config.toml
num_hidden_layers = 10
norm_place = "pre"
tie_word_embeddings = false
extras = ["capped logits"]
learning_rate = 0.00144
schedule = "wsd"
train_tokens = 487800000
dataset = "wikipedia_en"
Each number is 128 + 24 x the weight over the matrix's rms, rounded and kept within 0 to 255. Layers, rows and columns count from 0.

# layer 2 MLP down (transposed), 3584x448, rms 0.0501, rows 1123-1147, columns 256-319
[[118 106 104 149 134 101 121 105 127 162 106 155 129 161 140 139 135 103 112 139 129 117 135  80  88 120  97 174 123 101  91 120 119 132 122 107 163 117 165 134 100 118 112 112 151 136 138 167 107 107 144 142 139  72 150 125 153 120 146 157 123 119 104 132]
 [149  91 123 104 152 176 158 113  95  80 105 132 161 104 154 170 174 145 122 118 155 137 159 156 120 114 124  73 107 139 112 122 115 120 114 115  75  98 107 125  97 137 160 176 121 141 132 122 109  97 153 125  84 130 136 125 133 139 115 118 111 112 147 166]
 [181  81  83 115 134 163 105 138 137 100 100 161  91 120 190 110 194 115 103 105 209 125 165  71 181 112 102 140 119 166  99 102 192 127 167  71 117 189 104 123 139  95  99 182 137 148 157 161 112  99 142 101 118 156  91 126 146 117  91 185  80  58 136 141]
 [144 110 107 103 150 145 136 170 114 103 155 101  93  84 119 129 117  99  63 135 124 113 158 167  95 151 113 120 159 124  82 122 119 157 101 129 126 156 158 136  95 143  89 120 151 110  93 168 138 125  95  94 140 144 184  89 130 111 119 144 101 138 147 112]
 [103 140 133 110 144  83 128 124 108 112 142 154  82 144 111 122 132 106 107 171 115 126 116 151 144 137  97 125 102  95 106 152 102 109 148 134 117 159 101 126  94 148 127 136 108 128 143 122 140 155 108 113 135 120  88 124 113 123 123 113 141  94 146 155]
 [119 103 102 136 140 147 107 130 133 146 129  83 125 118 121 145 117 130 140 115 142 139 134 112 145 124 123 143 129 134 110 171 137 127 125 113 134 125 121 110 112 111 127 122 108 164 135 137 121 113 142 117 127 120 135 143 137 137 128 117 124 125 150 133]
 [142 129 129 141 120  82  99 207 122  75 168 165  99 167 145 120 138  98 128 140  98 146 133 142 157 130 105 125 134 102 135 113  88 148  85 155 149 150 126  79 116 138 131 145 145 167 169  97  73 136 120  92 138 166 123 145 141 118 144  74 106 163  96 104]
 [131 128 134 129 125 128 143 129 121 119 124 126 124 134 126 119 131 116 129 127 128 130 128 123 106 129 130 136 140 136 137 123 136 123 137 123 140 136 135 124 137 119 121 130 125 129 137 129 118 117 145 130 138 126 134 131 122 119 124 145 141 124 134 124]
 [129 122  74 144 195 110  72  88 112  66 108 131 202 146  98 116 108 122 132 133 115  95 101  84 176 146 135 129  86 143 106 114 149 150 159 123 122 118 112 117 144 115 142 104 113 126 116 146 120  90 203 126 107 124 140 139 118  92  92 139 178 148 131 149]
 [168 107 134 157 111 118 101 141 113 135 135 120 118  95 133 113 151 137 135  95 145 118 135 173 148  94 127 172 128 134 153 141  96 158 190 135  74 131 150 182 158  90 157 131 143 115 162 200 176 139 146 140 116  89 114 149  89 144 100 104 116 116 150 126]
 [136 167 168 146 130 133 159 149 140 164 120  93  96  92 115 130 126 112 125 153 158 175  98 164 109 146 115 107 116 122  86 112 126 135  91 129 140  86 148 114 112 129  80 181 126 101 150 102 135 157 135 122  84  66 120 110 126 171 105  80 142 138 158 134]
 [109 127 127 126 120 137 131 133 143 118 147 126 108 134 111 126 123 135 115  97 103 121 110 115 104 141 139 139 129 127 110 124 131 129 141 113 132 119 133 145 124 138 119 144 109 133 136 131 132 136 107 106 114 101 150 134 147 100 138 123 118 135 120 123]
 [ 92 143  94  99  80 151 132  86 148  99 151 141 175 117 178 120 184 129 133 136 100 148 139 142 127 124 151 145 114  96 143  60 119 132 215 160 168 131 149 133 144 139 148  96 139 141 116  77 126 113 137 154 138 177 114 108 141 125 124 104  72 112 121 122]
 [125 115 138 107 111 104 161 171 212 128 148 135  73 133  54 132  97 147 147 124 161 144 158 145 107 161 127  68 127 163 115 152 154  71 118 171 137 182  91  88 104 165 118 117 163  86 139 111 152  97  84  92 118 129 110 140 128  95 130 160 115 133 120 122]
 [ 85 121 162  99 144 147 134  72 146 141 125 130 149  90 141 169 128 118 104  75  44 148 183  99 123  57 152 116 143 127 131 141 107 107 137 157 129 150 107 104 124 128 133 155  78 115 149 111 149 166 153  96 142  95 101 126 165 136 159 126 146 196 118 131]
 [106 127 102 121 105 115 119 131 129 103 151 132 140 148  83 176 102 101 114 159 125 102 101 132 116 156 111 174 136 148 142 142 157  94 112 130 144 129 147 106 126 178 130 130 153 177 124 153 113 110 173 127 125 177 169 118 103 143 107 118 125 120 138 150]
 [196  77 142 109 114 126 173  88 148  97 101 134 158 154 155 120 143 150 179 133 147 134 161 112  89 101 114 137 140 185 129 134 132 164 110 106 122 175 115 118 108 159 151 148 140 129 135 138  95 130 124 142 111 136 113 110 161 128 139 145 138 148 110 104]
 [135 132 132 107 107 134 148 147  98 131 154 136 117 133 103 122 111 147  86 133 157 121 159 160 138  92 153 120 139 123 155 113 118 148 147 126 146 138 123 135 140 148 122 123 139 121  71 159 181 147 147 144 176 149 110 105 115 139 112 127 151  96 116  90]
 [ 94 122 138 185  93 136 127 117 126 142 138 151 116 116 154 115  60 105 122 138 109 155 110 137 147 120 106 122 110  98 143  95 167 114 113 106 112  77 135 148 137 128 126 129 112  96 147 194 156 124 147 175 147 158 142 134 150 140 101 140 148 166  83 160]
 [145 135  93 116  94 115 153 119 144 164 135 148  84  65 148 157 115 147  96 135 152 136 152 139 123 106 150 153 114 120 109  90 139 121 104 151 182 133 125 144 132 111 104 125 119 118 130 131 176 128  76 134  83 140  87  97 122 124 153  99 112 123  89 120]
 [181 127 144 144 120  97 105 158 126 161 110 127 138 119 165 149 157 152 168 140 109 134  79 122 127 151 137  93 128 147 159 103 116 176 148 119 124  68 174 122 136 104 145  97 126 102 126 133 127 171 117 138 164 100 146 101 134 153 140 108 125 114 140 123]
 [120 140 121 121 144 132 126 136 133 122 107 137 139 128 119 134 136 122 113 109 121 115 112 132 125 105 108 131 124 136 147 136 116 115 146 141 130 119 140 119 143 116 128 130 132 130 100 142 147 137 127 123 112 108 117 124 113 126 120 107 131  97 134 137]
 [ 80 163 131  97 143 152 133  80 142 128 131 144 130 141 113 142 116  92 127 100 125 141 122 111 145 139 111 122  97 100  72 168 103 100  95 101 131 114 119  96 105 134  66 105 136 184  81 137 135  90 138 160  52  92 103 132 114  88 157  93 137 140 115  94]
 [120 101 117 115 138 152 138 100  67  90 134  63 128 100 156  67  91 192 160 129 122 164 132 146 135 162 150 148 130 101 162 169 106 140  98  83 142 162 108 148 127 110 134  91 133 129 104 131  84 185  96 111  88 121 134 128 128  78  99 122 141 113 142 115]
 [134 129  98 110 162 110 124  96 122 127 117 114 167 127 126 151  99 149 121 143 134 134  92 106 144 172 157  77 119 136  86 141 122 121 166 160 112 136 110 122 175 140 117  69 141 122 124 126 123 104 136 151 150 116 149 128 101 101 130 138  93 151 101 117]]
# layer 2 MLP up, 3584x448, rms 0.0554, rows 1124-1147, columns 256-319
[[101 150 158 131 114 132 144 112 139 133 127 126 135 179  56 104 171  88 127  98 122 124 117 116 101 140 106 140 126 137 136  80 132 109 144  88 118 186  78 122 112 102 127 111 146 117 119 131 110 126 137 138 135 137 110 139 121 106 186  97 151 125  91  97]
 [167 102 146 142 147 130 124 142 208  88 145 103 132 126 118  91 120 109  76  78 130  88 134 141  97 116  95 105 133 110 135  56 137 127 109  96 111 118 195 122  80 179 114 154  84  68 158 174 125 171  99 115 224 152  84 141 106 175  68 102 162 137 128  70]
 [127 162 140 149 123 152 179  88 155 130 113 165 113 134 121  73 117 103 113  89 151  88 143 122 132 111 148 158 129 154 156 101 163 115 136 113 112 106 124 141 136 143 100 147 133 121 162 164 119  91 123 135 120 117  96 118 157 126 124 118  99 147 147 128]
 [148 126 180 121 118 145 137 118 164 143 131 150 123 144 144 112 127 107 117 120 127 135 190 108 127  89 121 163 120 136 153 120 111 124  86 103 157 144 124 101 127 108 141 131  85 133 130 146 108 116 111 117 146 140 122 134 146 143 131 143 101 140 136 130]
 [136 141 132 149 132 125 141 123 144 129 132 131 100 123 126 119 147 107 113 132 120 137 128 112 124 117 136 120 151 127 126  95 144 121 108 128 118 121 133 122 137 132 122 151 120 123 124 131 111 125  95 132 150 132 126 127 138 123 131 120 125 123 123 115]
 [149  81 148 123 131 177 180  97 153 139 111 154 114 136  94 123 105 124 158  97 131  74 145 107 130  89  66 160 143 110  97 111 150 131  16 104  96 165 182 125 125 184 127 147 150 148 141 168 136  83 151 128 158 117 132 109 160 112 123  72 141 173 164 128]
 [143 127 146 148 102 138 133 139 121 111 125 128 121 128 124 144 118 123 116 116 132 139 129 121 123 121 117 111 136 131 145 113 130 116 111 135 110 138 129 118 113 126 110 154 133 111 136 107 144 124 105 135 136 137 138 136 134 135 144 129 126 137 110 130]
 [120 138 167 113 126  84 126 151 131 169  86 118  85 101 131 142 103 113 133 139 160 140 127 195  96  99 108  97 153 120 101 124 124 105 154 174 104 118 140 111 106 149  91 118 146 123 178 143 136 126 122 141 110 160 105 162 139 141 137 145 112 110 140 128]
 [132 136 141 166 131 121 101 119 186 123 139 186 112 147 120 101 173 140 112 100  75 159 115 124  72  62 141  90 124 123 156  94 129 132 122  83 105 149 133 134 139 111 120 114 102 116  98  67  97 129 109  77 118 120 143 159 160  97 183 161 142 137  96 104]
 [135  70 122 126 114 108 156 139 182 166 149 122 126 138 128 132 134 166 124 117  93  60 123 114 107 139 114 134 129  82 172 157 144 119  91 107 122 185 157 129 132 176 127 151 100  94 104 118 108 125 106 107 131 126 135 127 110 151 168 155 176  96 158 122]
 [141 123 156 153 149 125 158 125 133 126 137 138 116 134 125 151 146 102 111 122 120 137 143 143 119 119 112 129 138 131 153 101 147 115 109 114 110 136 136 122 119 132 115 130 136 120 134 121 122 131 119 123 128 131 135 120 142 123 130 132 132 153 141 114]
 [196 144 164 153 134 123 136 183 175 125 121 116 118 140 109 127 106 130 103 164 176 185 119 148 107 127 160 135 132 123 172 156 144 122 115 164 101 141 144 132 116  99 147 138  70 128 146 120  88 147 143 153 157 154 155 107 144 122  71 108  79 141 126 125]
 [ 91 161 133 148  82  94 165 116 163 104 101 169  74 170 118 110 104 156  85 166 168 150 132 138  82 152 115 100 149 152 133 118 109  78 119 111  95 111 120 122 136 142 134 127 144 130 154 139  94  82 127 112 169 105 125 160 114 157  95 118 108 112 158 123]
 [107 173 136 147 175 145 138 115 140  75 180 168 123  89 113  83 101 110 156 148 142 149 166 127 111 132 169 156 133 116 106 107 134  95 114 175 122  90 113 147 127  83  66 129 159 134 103 111  92 138 125 163 163 142 109 118 167 123  95 124 119 139  95 113]
 [162 107 123 151 127 153 134 154 115 139  96 138 121 140 139 105  93 162 163 157 178 131 125 145 136 147 139  98 135 177 145 140 157 135 150 134 141  93 126 128 120 120 109 167 135 128 130 128 103 123 111  86 150 107  85 126 124 159 126 155 120 100 143 103]
 [108  91 153 141  99 142 133 110 154 145 142 132 118 141  98 108 124 165  99  95 112  89 131 160 138 117 144 129 183  64  80 119 101  95  85 168  74 137 131  61 134 142  89 109  81 129 141 125 103 107 114  87 123 108 107 163 131 164 193 137  79 128  97  95]
 [169 116 122 123 123 120 136 116 123  90 141 168 145 122 159  98 139 132  99 127 111 143 181 119 107 126 121 124 160  84 179 162 117 101 102 125 111 132 138 137 103 135 136  96  57 134 155 111  80  96  99  99 141 169 131 148 135 103 120 104  84 121 134  91]
 [ 81 139 121 188 138 169 111 145 156 155  90 161 102 145  89 114 124  97 120 131 139 124 166 162 122 103 122 139 160 161 148 125 196 131 127 115 135 145 130 104 135 151 162  98 108 148 132  96 106 169 150  97 154 144 137  74 143 114  88  98  95 198 145 134]
 [150 119 132 131 153 127 100 148 181 117 166 111 136 104 127 144 165 141 134 164  98  98 108  93  66 123 139 148 118 175 112  92 130 135 148  82 129 110 142 145  98 183 119 101 127 141 161 142 130 116 105  89 131 142 122 144 111  96 119 146  88 132 116  91]
 [134 100 158 136 129 141 125 148 137 103 139 151 132 164  93  98 107  66 127 153 108 113 135 133 130  96 106 152 112  98 113 115 149  98  99 123 137 153 136 148 106 106 140 113 111 139  91 133 104 120 138 138 100 140  97 101 164 132 120 124 107 142 133 110]
 [131 115 150 137 126 136 144 136 157 118 123 133 120 129 114 140 126 137 105 119 108 130 125 139 117 128 145 130 134 124 135 117 138 132 106 135 123 127 125 127 118 133 125 148 122 114 140 112 111 128 101 142 141 139 149 128 142 124 135 114 113 132 108 116]
 [140 142 163 150 144 110 118 111 164  70 146 133 110 130 144 140 112 128 150 119 111 107 147 116 109 102 177 117 161 102 154 107 165 131 134 144 123  98 155  85  98 154 134 141 171 149 117 167 129 116 134 132 139 132  56 120 193 124 137  93 148 127 149 117]
 [130 113 136 136  98 103 149 140 164 150  92 167  67  89 141 115 111 129  95 119  71 137 158 115 102  63 161 134 143  74 132  86 129 123 110 144 132 123 147 120 144 106 103 142 103 120 134 135 166  99 147 122 159 187 102 108 161  97 146 122 107 183 118  74]
 [113 124 152 121 112 198 121 123 129 100 155 112 146 151 116 103 133 145 136 111 101 106 161 160 126 115 129 111 138 124 120  99 100 115 143 133 102 130 136 168 124 134 139 105 142 127 110 138 115 154 101 100 143 125 130 143 159 147 131 142 126 153 106 130]]